Each number is 500 + 50 x the weight over its row's rms, rounded and kept within 0 to 999. Layers, rows and columns count from 0. Numbers have three digits each. The size before them is the row's rms in percent of the matrix's.

# o: layer 6 attention output (transposed), 384x384, rms 0.0333, rows 218-255, columns 0-95
# v: layer 6 attention value, 384x384, rms 0.0317, rows 219-255, columns 0-95
# q: layer 6 attention query, 384x384, rms 0.0367, rows 256-287, columns 0-95
# k: layer 6 attention key, 384x384, rms 0.0358, rows 256-286, columns 0-95
o218 111:500493558483525478535505489504594510450460538517487581474516535409554538527467472490422551525521519540496465542531449387470521547506498458554499479446578521528601471522492513595584475517557536547477485529454490488515525491522469518491423566590482484657464516453485537458545407538524534436
v219 106:494569412492467468408482470469550403491505590515479591485552542364465497489555537588607460460533535517511502434397473527501450386528409505483503606497438568512572478581457513489567492536455468537476485482514454602484476454474503482517492552477582575461570567514474530484526452476513503420
o219 102:386543432431491571503490477454539395458478439501427474497559561429518588513513526587493573507498564453492464485540466579540518419615420428555463500446492499573455517506580670517519476520527560523547414520481479557548522505519588581476557465521520475473561508502508466512521513475480462393
v220 102:526475490523561499586592493500560454503449463489538504537602483517475556509553550470549524477415506573477563481474552503580510522549522436485464530415527525475555456522485496552485518584480519514531581475464507471555452532514545506369536517546447539522528611523540544484568532526527442545
o220 101:558468544523525509441496488530402540457524440546536559543516509482524439554474478585469450472549468466442465481394515507521490563550389507504542616502549538456559591481457448511452528518557503478499534514505475537511488535540494429623416491523491475529415450457449470447486511497614449511
v221 113:535377505478548476482549616536481517456516432508543567490527446466577446525405441510468522494437550589524513482479482455439554433519492542549471604495642484449517524524516615595503492467571524512476567476495488614506536452536524536454529522486419507560397585437558470418575516553455516456
o221 111:468490511504516566502486527491566452505513473439519574476443398438559419527444449520415473545534574465537512645538467471506507492521535515474447570554555549499495489449540476582446576638461540495488510569557442542536484500624571598380488447456521557541445468507501573484533536556477538502
v222 115:477501567585459490528530622508435442535500524591542500541556499514487410417396454553483477521497497535479477474623460537524491561469498511464533502472500526520443536520513500484503459396510511442412470463450442522520433514463558520461465583510560603602528528561523475541545464512453478439
o222 108:485522434677508505541550572538560533537433502590515491527516515488491489467433505457537411498480579450484477502591404490450504558457606538405562507528505549464444485496542515496476515512539496507466479438488370451518535526515487515505479567510465550534455442522579516520557478522533544526
v223 102:472489481518481478485532509538596404486445521604451500438462498461445481561401456531412533506443543557483536456540426556544481457536570495460439493458558486491622503540466411475564576469453495414485394467514519466493518530485479567446417464597525431455517468444525403529437498450519473489
o223 103:416480552471521512469405561494544482515461521560500525490526417563456480452502538494475548431490520582514532489469480550489579473525536556518486566407618458477551519525463484420553455474500495456530499460525538489524527492467608525517428446524476514476474565434574418540449523438466468356
v224 110:431471490500542519612524541615447518476512490456496518368528644494480446558460570563481517451514515605519560491493444419498557541424442460558461525471474465484509476499502443519389526476448469498518441504497495564441464525452432473423474574506640456530515462429452499530510545458529576536
o224 107:444493499469508495523494481610489437473559473494465579528516435527407448488437607508491519436510537480512524529496501446520422568421596612423553451424452495486455449549534493501497522542549509506501479419539496545468520549453553513432530561492617530494539572381504536475431502514534488601
v225 106:499540445528484488610559428523499509468540578368526594619466558495486565573453517455450479495497447457404538618497554528519385527549409406529556495570500450479463492454545447548493433543514488507488589461480558512545472504462384513565470441458625464558581377601457467574531508418524510503
o225 108:415593424441479580474561564564491592454513439428491507615496505488460526413455457502547489449539563496541602508461565517493472552510507463544582546474630557424519519461513446469526528456511486510460559493538450490482418502501504560538581496518500528513481503509473542516476377429505487551
v226 114:451431516474508464637482485435438385502538515516559542511405490539526535465519405525472598440432463510485467471464497536488605508558415457407518561533571462502493514520580561562482502516505439572546541531483502486587543535490412515575620499503520606484579376485588400438471544540505475481
o226 116:540437617522524512528466447506417428493606441439532526519484536485541579512462479563395566409489476553508443400494479493456498505535425551454534514474436429491374438505503503529497483477491421552467483489501552479526495450588462549468611485417453509539528430405551508469486506525546539474
v227 121:506483573579507460444512603548478615519496552449441549483493466534616476521409479454433510562421514546602459418500483535535539521470490487527591592519456499451459484525508461551557483550497524499462528501529552493494505492369481496564517555575528456527566519486455507506579449517530499565
o227 124:462493512565514435423359498467472469522408504485491458486444368491522402502460509523547514576461472496486442491561454469487525504538494552428469463526481520430521527442457517496564552447480439600506485431595507573495498505516433503632422448452534443498385486499541487444591551495465514514
v228 109:564460487509520483477552435435426468387510482566502443591491553449476499473429515631472480500492532509525520467530560418433531540465532470506464443530484453588482522522499448569450539505605489475510514510487541598537542563475577549501531476564516521437497431431497480535537501575496511522
o228 108:476443560385521523546478443453458482471573527480458504415555503489504497543498493548506537401517383547455520451488495435486500458523503360485515537504429520562478584525575488540471477520551589444481480420452545492463550542536478524446534520565507491531492524439489419531472530498496547482
v229 108:549450514543417421525541475495488397467509422481488549474559441436493576506511400422515455437530486502523508472588608470482472567454514556486456547548571480511610499521590603552509517447418540506439449529455562475514472470558486523463449564487410487479451566422472420539491410524460454561
o229 111:503365516487482503465545500532514511525425452586508473437516482510602540494498461504543585502474430504526494449488516468500478621464525537553585460511548516488609533563449560535575432399426458537471568526415556517441501487521524474534481469526473504498527455487442384565467397542504531484
v230 101:523398488559519493461485530569502537517436631597545525433470566395502530504426543429401488561539491449543486515542439587495521625503529475452538482428368488506490470427558452531506425445520488521547493494576570470569478579320551535506482487505469463484531504485506414505440567558480435473
o230 103:469570498518498457518569500531519532473411567536571483474556452383530595504547504433426529482471481496472609441502481552512405530596487415410541483459397556607430549498508509468532510513580554446468481480546547456546509584413523435439463529503521463488572445470468475560435540466433468491
v231 105:468465578504441497430602549509509467578416516575517431492469496460497509438493476474491421514454452436523466485553513444402353549538463474588560529549519498538472469427421536478489482449515448508456557524536538482558549434448518437557476531496538603491532453413468519552470499481530573502
o231 104:528446565454497485543607550439462473534425461503524464461429479473505582441462471583404460507500429468534486583590539496487430440461531431471517491508573490514506490468461480513442488520470475532507462528512464476444523479475452532525518479496508472595490449412425510538541473563562555462
v232 107:473603589566506522498408579523379501468515443501518562461607508487417522534553542456476470432457563565539442572564475435429491559425502465506551524428497469591538466488402473530521514581483515512409573500491504488515464412540503410438489461532366547536520551506535542492540589468535547572
o232 112:476479483552492551472540548531444475512504502574500610563544565581467537494427535475498353488458541477601511510520442514499404605368406440505466531491542593580447463487413484487537589529565454497511549548565465530491493435542552377535479470532500590556464574483554561452513524466468585611
v233 102:575536424450386417457541495490548419486452469467528541513549486521427455504443448497496497494552511442477453521542534511486526562505525478435578488470485568573316479514498441418532481413481442529490411555468484389451476568480529536497490488488552473565486449478509513474436487443566429497
o233 103:468487526496443411528541562537530455492424457522466556401493474518463541554484533460492530500533466451391495467453553479443550503453444480442584544429593505545480452564578513475486499449413529568531411484437516416441497525473520500503563539489553419576460431498410442517476505512553505439
v234 109:500375484515461502501560520435487501531443537454485522392478513502481534461455458590459506469498403536441572446415491601511546439488509562549518460489625466498559484499477490449475455476459543578530512520600399510402515571517508517475541466447556484572533529471496454432504530597493472468
o234 106:523504521560508472501555513436487431431441496490468445469407506520539454460588455661515520507418410478500534458496486517511533466464481447489499500513595439408508399512485535495518496500418429457551605557552417539480570365541496427523520531531544511579449562498551600448534556567380498495
v235 121:446522527445558492445536484492544532508470495461504463540478468579507507494477474488462542412447518457466506512484510468477516476575552487517559511561467516511576553484499476478500573455495554492475537436352524564480485529473457562500483453467450464533423425419488448563544579436479516496
o235 118:445503552443578555510549429517492520546600507500455449473497505533485494624541531502522523480530407511484604483543469483571464498492539526504562514541539529504448560506487497546544558415447516411409494483466471494463419523431500651403365470523557513508497489461431428565456454483504512441
v236 098:610497498453490487568507548482457517507611486462554522574472399459504393524492475567422574472414499617475510497476579550566524420524435602463480580495486460567514552488451540425460372471536499558444560509526502510489578541594587485463351508473417418517403470566590543571475498535505532472
o236 096:499435483404511539518491491423474522569447555440491498563452479421567467518514526499480507505535533478473531465611449423459528542444365536451482614495530440527466541511490482501462564511615498510458495600541519476472452610575486486540494425544377506493513426536461547540480559465467586546
v237 108:467485447476436513499569547536609508555389603548471477383502576476466455534512445497505502503452473496578510552473541473506422505411501600490474496514531500528430471501485538466476504532342477476557471480562487492445473449344513511485419562399462575473544549445474477455435495528600480503
o237 112:499439445560423506461567541494540503580391498519450400440493519491504457475392532521657531530477452532498473495453465524486552414452456508514487453464434518572380484559506522483609502491399386453626492467428505524491431509480538465456478595407485435496511520447523515448588475463498443516
v238 112:546496541526498476489528400510559515532472420599530420536498475564558450448453496496489560558365486479587524439562493577464506504519451513511512414401452519533497505447526574601453498413482502419433499478561577479513507510453446501561482505519455509527480512518456526477544546489468534485
o238 115:534544598470498447477466465508519499496401477498462484438525513489479401490475520474475455514520468486551491480552544452543487491482492529510553496453445546522478504439544485525528575491503505427412507522522553451489448540573394496488516519515450465432403445562476498547462470479474602429
v239 103:580476507556472423452615490440463518485450409520505463400541518510532514523629448386437474540552555425529484546570543409483469528552509438492515497468538516531544404490527534520393485425434421466457534538553514444505540452544485510570568486460562431432507577515472515457581557419506550467
o239 102:530467482556600605512521493577481468480467437470456540416486523473490493560502569554506533540545483491506548565419519448446505466356424504504509517469456547397437429425503465567507520481541387484424551524544490510528496444615462463497583450486635491575497554498493623426452566503451553493
v240 117:467479430539415498616461523525545514508527513552496495619540497437556476458726583436477514487524533419536410529551460459467418526514487506494508532428505525575591464549535552401495451496493487441517469524461507536491500449402520567557434492518449547471422520547497473439466602474408532436
o240 119:485462514471502536545473513505511409562509458483469438610479540416490483518543554427499443435488493443534478467555600476498490524515488595462517433491453509562628579533528587480529451439477445509476437536426452456493447547510480578509523568545504517453462465516453493561558575472471539472
v241 110:548540509520538440415451443559566424558503412429539553505566446493512398495456566589591470468523468522479467516500502508573508456462480487566485510546507532550439462508593472495466475557500540546520504526506499475459466521560465486516483573470450400495469525500507552459566522476484457453
o241 109:529550480503513526523458467534522464510544447465591587468595433530529417483477559458564533448507406545471503482402590577529519409553464422486492528520541561523481485530498539553452439452518503457573447471435542585536419499622468459439506548485472346510558440545465499506539519420502444425
v242 106:585478519603519500416508541557475453509493496536462547420458514420572458517418497440462489398465495473479488547454453527498525511422445530450570500460456563445455458519535572411523483503500516603590508495484487580536522485494478566392450482419548387454588454481576545477565579440578501498
o242 107:463535628589512589422548484540543450541447547579455531500413509414559563577401473481549579450462459491555489524540520482449483543380450590525525449497482594448449519443556534435506534469531569533504471430409531621528539461443485573441522483428526468561557554439547510512437599438526492446
v243 118:481524486415424407580478445503524455476495473578521477451477543484493451512484504463512452438412562472548454481511444420434438494471498447501454565480466489510452485504446441461478568422389497471536528484611501482497551443572503552478524552552521408528414500443551470460494461402440596462
o243 119:520468435483427464561557526583551476624501464546413443513425464488508598490521493350515317475476544497533480426543446551553463439485558498512468505545535435582381466516439520456482504484403531430582509515470463380514467488511504582433393552458517543486509518469527550476531480426503521543
v244 127:534444478520429466521530452526515444445390486432512458496424509478566555429499486513522539476521496538508535476602501472479551546547562572431479479531484451510513527532557547417442522410553503458478391521533503431487509585445536519434440471497533519505373440469539456520497431512453449407
o244 121:511432512559464415514538567468444460519497514533436484420493475587531541504485490425548526552449378498510518459453501574515603533499512576548497563546562525492445484584484475445465476375568459501441503499512529554555503582529498441495419512465532442487576567538501471505464372443456534418
v245 107:557450452527495471520504515498596623515515566506529521471463608476421573498516418544587554568468506493478571434525532543533546590453484535475439538514539447520449492537585463378506492546477422461572521553536499428439508560415476493412444492439533533467455485543513558529520499584510445425
o245 102:428417432484489505449440495522467497543542475512470480482532533524511485458553515564516554541483479491405487450474534484590550421490469499435464569473514494532481462489550471511421606505542446594533551570524468468503440572510569453496443414401490509494469481504526434472495526511572474559
v246 100:469488510555561527408450446488556500491586546456449462521461452592501487512370507478489446488471552536492513462536508432497503558528447558525609555429482558466505509515482436493507504493496563540495551520499497420439518554439514446412510440492428514495506523434475535538439506493477499477
o246 100:470546509462554470447567441494495467517562534510469418463405474592511437516482439462399387527467593484472516470442461475559419534475555552457550543494426592487537563474564424470556557517438542431568484487550555495443512569528461524451421477517534511396513497537527438600481481455440513482
v247 112:411503623493522510469522522554522509532551459508444431478558530495522510493435410525434479528443546572568520437510507415458527459462525504447475503388579462516554544468578473527416511506587513469533502474498488469604402480626498486436519487515463470511569414587455474475581500486480604559
o247 106:492580569445489462408478489468530507542479560471538477483527570462466450475477381464404367432496541513548455531587561445469493432469538554470473397355499495531505532482511493484439509488520575434513442393532483483521493435551484512501475585543615524378529473544528499510460482502463482496
v248 106:480522542477410446525526477456390503505537503581518519500472516541448526557456576366463497445561536489458498460413531502488459564457523512506483610518413587497580474542502515539535436515557442560475460540588511643502491550570519485423467432474521451493490468508491568405505520532437511512
o248 105:465469489498496478525512528614553532509449468580443548600428570437541591620372491523564458560506554465528413466502528516440524559497450469586497480475519524540551467516514501469490399589495397486484462526553439571530497546513613499447582480505472496559434506483442547392537565495565481621
v249 100:513406501563496547464466505453453376629498430513520540472573466480419480549475526423479443548415449473530501489489440474500541425452507481561571570524504437501455493530468539472500543495440493539402541472488461463448492421560420507457490544536480514467565525586387533543508561494462469534
o249 100:498572566553495365391518446532429424572473512533598535557587514559491468526500329442517463438477495474453423512481438484504550481459449553592518536581467464536473485432434523484424517601545503578490506472515503525392533482533505460583575442487463531536462438490449543553460535490514560459
v250 109:550400473476390475386489563465523420501453545473472489507651502494385469426536500419522507415519513509574513393473478445417509576408433485532479559484541511528522482495572457401503463423466517486488570520445507463540512488492486456547508481520548524492530564486469468446479547471473527415
o250 108:534441490541391515435449484532458467489562437581509419463547458459458499514577487447483494569552491465445509410519591493458498530548471564531490486551554471543474486462589492548506544417370485433564451551536414499510513533543549522462570474519522542510502407456474472531437434459523486565
v251 105:502608477509491516433568572426547554537499418495445498467575557551447434538468466447460574498405492475455630546594469453542485485521501477476577444559412455498422548449453457511470518430394503479521490498479539438421447499498459529488505466411467580585468528469435473577530388523524554454
o251 105:521437405591494486469412527533406549480459468542503437451485475568491468555439513454527545556499454577455509511466442496562463596458621496571531458543514476514527595510459432481458481520394433467490523444524575476530569518602426515507493501421472518468508529444575460484569373544517560521
v252 104:471434529462514475559486523502431492520495508449487567505412507631541502564508649520467514529534570559422472621504439530396505496464516466501548600536442509544453459496490466525466520446514556567475474465522534607519588486557475435543466472528615504504495455521439453433464487463442417504
o252 105:499444511524582497626614543484473467443443565406516522526434539532598421567481488569560486460605519503436446540562485565504494466453515471428565572550456474590500398515523477492484476463489558570454510544425497574496480546475590509423560478481612586568507486559430455350428440445477502474
v253 113:498509492468431472557509559529487480441506546442559503542561415577505432521536423448540437586573457460454443526559528510413524466504480474554478562505521525486570524448527394596441435567536560563479571467480502504581512478544443497444503496529547363490382466541494485484502583464535528547
o253 113:508587454490532471521536483445453498494577569532554474437610472479529460501484490510452442463491538436503475630538538435464502493527483508442412539576405473508422553452478465567455544583544568443467528437510487452398506481571510542464585518504503448468505421479466599498484550559500580534
v254 123:489523522516449496496487518561518587480522423522491395623555507456466471499491517496557508504467583472583484532597467445538461641519527537491545531561577463594486534506538512462421462480540539527434466521476522484451505495388523509506554462418487583482467537452503602551456562487509571514
o254 117:520464580555605489491463545523570567492484382587495403624453540490515402407500455548545510464458479428474452510525529447480514652570581659451543393583561536576587554462499519515547500460487524511466499551464514493443540530532450509529496471480477530467484378509491496481473467536494490412
v255 101:488530532509515453510492430550627468514480559517495566372428600475529491581539540483429465477340454550567461479457542538513498429426494466491530510403492511473376460424412410519549549565525429473559544559487522554516427392553493504597435582538511536493528453512482541501547410544589497465
o255 107:464631445563405483522410489558609472489462482565451450535571541378390550468550476557441492454484627542487455453547527559504636477423473431519452469550492507518527442589504551481460621585470623466592450609462451507504468445431563551489454505523469529467414522490535551500591486495451514548
q256 119:508474438562456471471429465575462494473472435495608457454535477435487470428608424575427546455556481502482518422524461490459501499480524508499534551496500615516424399525413538498437418501478506499574537427499483457467521584504564525430513546490573416498415500479498487621525479481575573545
k256 107:430533498504468505433514524479477443556451616469484505500464441519515492504474450404487476438499470504512533456508474583509434506473535565462450525451510584467481454456505497435504451501465473409468517365490473597582599490553527492545515613499570562548510586501558513448527621538441466566
q257 098:525541534444588543569540528430495563441549571509467585492513633609458469542449506440562500540483451454469471582456493533548507460526454415450449470428583420486482588525536619446508563443401497469528470515465553559496403443458516501508455494497532540526548504518519461461437469505421503490
k257 096:455519527510480504586465460457435442527538525432582515549527647546495574511518527500460490527457458583525491490484566403472533472541516439556539573572473450444565513555411500593454544527553509512465552519504465449489438538498398548426545420494485483580579445535483510550545456533569499434
q258 100:458442450587407514507440466576479451481481471530622417540446463490490505489576431603476552578514426526463543478523463471477466591434590460557527612516466588533527364513435426590480462548556505546496514430524494421448538518521579474466553504527501457466462482516496502603509485527555530459
k258 102:451418490539561535434450495513516405557429564557418503465468445482525455523505498332481493490552475441440542492567472595464483468466594555467407510553537478388434446514555493500459467523434505382469579454507508510492488508516498457547493545484484503440459462461500528523510581493489515572
q259 111:492426445553440500488474421539506470479495470478571422463463464457530523440551416534437572569476474537500501520573471475516474534492588445532503554477447599526459392443492386562499417569577467550496538452411505432441491498496536454495607546433509445439468419489509524578487508475518589459
k259 094:466424525493559488424508513516622532520436547521355478514499477542420447472392474465492482474567577442457497423524461509467513453478520527366504463564493582460480492512452512477471507505361543395477582428558552437509496485508543530462470644471447442487507653515486475460449541556454426544
q260 115:510534460565427581554471485573504511461543441533606483571459524417522487466619522371333480512400526480523493524450513505509515516446584613504463461476417497540439526422512562578536484436562540515485510504508456453464517506509537557552539512563512503496478524477493510508462541545513516540
k260 115:413513526514506496517446510529422401535487556486483502494512546491524504499565512514531436490448453495537514422506458594432422480471599491466384512562514549412479439474442498478467511488415452437501523450491420530494493532533532539564468535476524468506469431498575491541465555444561459516
q261 112:521550530428532503547500538445520488456466566555431551549539491533470549581442522446564535431508492534510499533446461477523556456538456552521409547544562430556437582510482525460509447437411569440572517582552523545558516475547412586506431546474532492537463539491487554401547468542474393495
k261 093:569612543506488446558545439442461500473461568418552495417546508548607469556474463545488525546524457556537512515553538550387484430565473464481537500434542485554547581517510494471543577495426465505401538456428467595460528459553444513478495504453491610526515520477507486470436531547600464464
q262 118:498494486591431565523430445537423443483489520530544476530563523404559457370566548434388482508374514513527462490513503516514506537491560564516411532532414457493452505456490492607588507479503508442473465424532485435482514453458517558604624524477468505503449474455473595530413535568524493490
k262 115:339441448531504473482454475505428475578539517505495516511483524452516491556484505489575444526480536457507550501562453567456507419465537553499456552577488445455558390421519567478459452491488514502499538478487390499554499493496499468461602585496479493514503463523476479539498533456456499596
q263 114:494546545444536464488574535509470553474480500449392628575518489535472589567452575453552487472570542492548494501413449611454544457561457530476564520428551473515476525526573583536459499541426483509564491550560467497542484474515434499509455497493459541468556543497546512433569491419412413519
k263 088:613531482474456378525489447475474573490476483422541436500517480464539514511431486545519604489516434510599495544533555496621432488553438516519535516460481463554479560501535453595521470511507498419461477609462546548465449477466518576443448448518493508593454510507560488451460548485534464416
q264 109:486478519556451493521504480503411552471547597441577516461559529510523552463537464510371499540452472561613453477454462436523448518499541484490420455545432485529553512564485568594556541593472609496474446498575531436512479519473598514508591493504464577440484455472465545521421470551451560390
k264 112:441442490603420599570504587445425479518519466586547505454552477444486436588575479476547435472519523551525572543483526622396588451486481514525441531653495468447573449353535461513555488480549472529414593499510434523482462471527412512484499492529527451502500527499468486531446565537496454583
q265 095:486488517551558535572409533598563435489437461543415526586483462450551468494500543414470524536487456491442501557488517484534440549454515445503473530480555513581425479498545450522509500533505580425592393509545419521383374458538504433540446451522564436490465474503499535496522555470479527591
k265 105:470490517485607593523492488515407507560498573505433554496507491563461489523577438448481528424474488392498490556437475492491461450447564462431432555540431553443535484443499416466416537556484499458530629462489470496483423611437568440554531520506465524449486433445511456497470478512489528556
q266 109:443460534534418566475559528516471441520525519544469461458545463556500465446511405472540576492479489467479484511602545516435423523524497458499432538536449576522494431419484448482439558564646441576476460451466509540467467499463594415469464503442444539503535406523451489527485495517469593561
k266 093:555396446612483499451435445612514494458508442596433480549465490450515474413472568408501446490450512500479442483526474481456504514521479553508545494470476528479472437500612486502469489587529528572601508401490492471434436481452476423473547486486514475438451486518441550521551576510496497520
q267 119:481594528434548443517495496453428530476599459495438557458482548501464470511517562494501426455521477477536525467460526498449539528495490434545571448455473485517591601524516486461472510425360526514387451556519408476494582512558468542543464538600417524557488585533517590415519472502450449475
k267 088:468447470549486450491501520453557543475498485537548552479496522495559512553458479588477526435467430498551468555438488509519437511520398494520466528533553379510526556545408461537590530488506503517438528617526544460545565498598580587436481490487436632615532516555576505484452576483451500472
q268 101:529519490444461426525513485494419548530505456388544510504489523475435536609493590574457502440516461486493439464470459464527491341518550604493467476458483482511579546560516517480552474464430558516473512500430431439598526528531455523499468573519549521540460542504507469505540477453566475453
k268 102:551530523479492468540464474377436505485493552517595504488523528548573468542519434562480498573430473535526534465427478480557561426526501534546400507528475445538464624513515406515514493392515529485424490601522500494505484478482571565555562495492410512482506522525519431552441444486552546472
q269 121:512535495520556488541489569524384549491559430492420537472550437511502582538543585459463503529580472461604469566452474518423618513508562444486526507533489418453511560532508463501512535498442505479479582418511445507505557438566478494454472458489475453521580600517457526444460409532419434515
k269 101:487499507481473559509507569543564518453540478595486515454534562527518528600470491541544478508605491524523501523446609549482483497412489501463518484520548378394431465580448365516578551499536542474460514549553469474395575429533506431521446483385488584543468516508577521478554676537463506500
q270 114:514470464511526498483516620460423541493492520442504483492592486543458546502563519578542500540467399555575472488460535574475574489553447448597469486589445435546591502524434501521518474492433460527478484501532409443498512450569510543435560457506510557455552557533564477466484454497532518458
k270 108:567528485474484527536505445440549513408535474453594459517500502537565476638500564506568506569516468474555501624479511523495456469576495448561538601467511366499597535452420477547573596501409506531432498541512403442445504442529484531457502500453450511563431618429504544515522544578585420447
q271 117:526472522506456658498512530569469553504519473583361542435399491595408474517476509432480473428572527479522504560548477472378463546493466421502548498511495532478544444460509529470521572584494490497514546549528436401470527482569541441434466424508448514495574554527474620439487489468463420562
k271 120:497499525463527604484626525583525477571522468527432559435470504494490448506491468515528459491572461548514451477518516519452438553504498414492554475477487543433506464489444517530517479565568404505492528472454538419488531484540504473535477553568515508491561444562539527434535453445460502423
q272 119:461545530557530511454485486456522531498569560570522482557475476470484348491535497499448482578517570394484553364519501467429514577461529478463505530510413518552492456520493542487534520434532519467500495437511511543478555552501528516519533513504503523456468469576439482512465506424568533529
k272 096:477516476500534528526495547544494532414484452411562550488532471465460526461567518510500455474524439521524467483471520493483592486546453537514572374469519533497566606521504598435493415486472585525571496537442523467436521517466439449488468559551464435490406510511456494514606507532542554440
q273 111:529474496501371561492355480485538435478531404447455428466434565543436585588612497435531486583482460478450440527494541466558412457439425447435525491422543487516449447505502532470533488526488467563525454578467592416521525490495461454445457462492481475550471442491418492520474584516530458359
k273 114:531487611479412423451417500450511525619508493511371567553494475521492528494498447551480527513456425568487428540488467476517456531589459488504619552546495558466547590541536531533455484534569464608442501518510571497554399481460518505541478434504441561486559536490527534460410489500509500395
q274 108:514538519490450517470568513543456523471537409459494582492511500505501555494496479519438558443585482501539453576419434476494563501477500470469557556486558514452444524550384453465503531571568496524400566488473560521541509417509424413434468498460501482543474526479486563463428434581490436483
k274 114:576512569489491466476589490453537468476539482494453618521497574527527486506512438515492475486528537572446530477462480495483478440447519468485525512528525466400474521626512403467465445550530519481471626575476540581527522421564526416555482463544529509497509512457531505418466563564467481528
q275 106:498448491450486543472450475494562552573534524520491499420526524457462465499505498460464450533361528396485530463555593483507532435528513557478440479531448363584542511427457585494410534510520516416467408498519485544513477551490562550565465491576473503483478479520480421556549485551514589487
k275 103:488452521488528453559566426536430515527545544495499423398525486513389517502466473460522487403448548451492458512513525435539523503568514443522439416574422494493559474518525596499453410493533436570511381506528590516486492506567484572515577551471463625527452585523494503471537536468542535450
q276 100:532581516519472526522465432567496492454599509530454562469537550501399464474485587465489472501471520397557477478505506438589500564373522423460452445447489530451466435548517488461471557523419542421527478440622507568516481578475500517580424492583486507494457562545425544538509560467437504535
k276 095:477534512464483426448564512498452468453505373385462517507551547505496523508439563474516542497530566567522468460467554453449541495540454494506583476554493580482500502527469463460520503486461486520538409517536535462477565493527350450495553492615497448514472468518465557505515505484423503460
q277 123:410544500550420516533433467486540508404527541492606523514402421464511528554503475522478470549490421429505569436493466518451540521449606464597514531502447565438500588505555523547466469309487563434391467533535490469447600517435531555563571525514524561409530453520514486413546592498502591486
k277 118:354526462482454450581440565443536531474505466468590396500445513435447522519529557588550514542506472462535537494514530531478598481510561461470462415549443479443491478442553586467530422422490550486469478480481463442555552518487530555560547568435446540485553388484488512583522581497583550501
q278 112:495533464477379542493433507483534440480613518481421498533558476512512468550500479394423510471448468552487515518476536492600600577435509541521519466435482550503485527462474551542434511410424514477506455517499510574413453568504537557588457440462519617462530519558448513475564572552477564494
k278 114:517460467464461535523457575444420531477518412430457608567419518430423478522477492552520518539395563459521551471420473456453589578526532520496508437611489568531589540426565550537488390467505463533476467514527526568535489490469503481445551554484419571463523517518537525467443490473517556526
q279 102:435417498393471546546481478409505497437549508573518341523580510456608519427584456497430527472476567601503554524531511547520470570552475534493512540498498467550545532521530522431501483453399546551580530569486458513490457479459492573391439573498531498504537481490471372476519475547531576502
k279 102:474435503518479615526507504490486548499550619499429559527517498528535508484477488515494502568543549461543502513469533496508480586458521470524490414534548440522423480493499566501496534495555544441416508506576540552493548532505526489456615453494485482454484566490506499486455549549417517444
q280 113:453519372514470512534471535454449448495515572532525526512557441476534502449525503490505520447569460480572461529484542566475512464540547565506545483514422536448619524446586471549542483542509499477531563473360431476596504533489515503482570508450545503505546494445539442540518504487525496539
k280 115:522437402529431575514424568500527479463469555565554514456529521522596520515507450458463450522460468461539505526446510527509540555476614566486478538501495459467422565509554508482461559488558512462479550426447436525581481512502566514556556518414540506505507440460431415504546480579517430440
q281 118:549524508516601445511514422620483565518553503501509539487455534578463531580493547513545499523417488556601541524455444497556508461557482503578452462438487436385515507440511538594533498574475494469545530485556531485460524455489511535537505355529408445479445456469501613456565514580490514468
k281 117:545507511514526459499516510592506475499499438578472476552523519548466521595483482462463511528488548541543485564527517502546507437475457496485545559515459508519481443453488502512547432537405550431455504492528438569507489551442522582522486465444550483547544517450569531501521465508486463491
q282 110:482498507432503480501566498542425485536434468543463430477480559541582533520503431594446462486474493639423549538482504546546421503516494475497551581540397507507577427461551493521428432447439551520431508512456447546529605500556523592461521430490506483397505477531506481505498532486451522594
k282 112:450493480528520474431485556450489427614466436461446527578442582534610486574445511529483477612552453496514512589501479540412500465537470533491528478471443451458440468544514540512585546392477514448466501507415387515507504486531470594587604468480502447510626481518375565543486538561487454520
q283 116:529490526554515496511527414478510526506475521508497575478525421488390514523442431431522471481490480445502489545515472485498541444491605560450501427469506519525450511509504498474433421570651483494496435509424456587500510467444524463548474580460570478608404469471502524570468606484441478474
k283 107:620542412506528483516467524508475396513478590537595545492514459589442475463441447520510524507572504484554505427588533483533450469493533619556513486475507484569458493502468477545500496493611470600438497512440489437524428418491529646484452498430485480535469436496559487542472458516457481472
q284 108:589494458449526504539410477542489454431561532476441596476529565490500455509462475591446566538478540444490528498526553429549418554449501390447473562459462474449549441418441445429586515494412588498487554521502511582458525568528492488534440442467585503365435562579496549557465472448533529582
k284 108:581524508562553547530567506438410509519526417388496620506487529567542481541565488601479483511496519512477521504449598528508473417505478504407536417491526445510522487488508453420565489464522526480507470481496539507566495557490450400517601519590536487477447514471497550511422472421485493527
q285 103:513415523510451487474524534443572430547503518494596496523505414451593521516470525451553568483469429478532434472558445531544541482549583510562440482445426474507521522407504511468511527547488559479485452483530436440526525409367556498600548509486531536455594481419512482478575506536569520466
k285 105:477495438452484469533467458468566493404489630560572443481444438469428527505504521427494528521472529464588487432521507543543460547502637452578426506521530394499497455460542533520490461559523513471515434493549549534543470497425541587500473473388516576409524541500538523487460416443557442476
q286 113:554509486465612522494323421532519550510495523492523623483480467449523576508514493504516525415445507416482463620449473482507513485474500501429462550397531518525460497560481500448451547564537512554470502562536505511533471474463548484433405543461536479504448492474493475520492477559513540357
k286 115:658544521529487520540487396503444499492512550579512606561537494560489553471501490473498502380458606523478516544489495469549471472503475495423509497502497449449457507549452375488464505548592474567528533547604493529584501495469495453449418488505540468505505479534542529462474612439507486422
q287 110:491464498587479501420548428538586515519531521465497475557457577521541487450405480533527535521625540513619454506431592491464479499462493495548498466429483422520557486471483414549496385613486543444462521497509574577545506477391536511535484572613496471455413564468483518481483456445438491540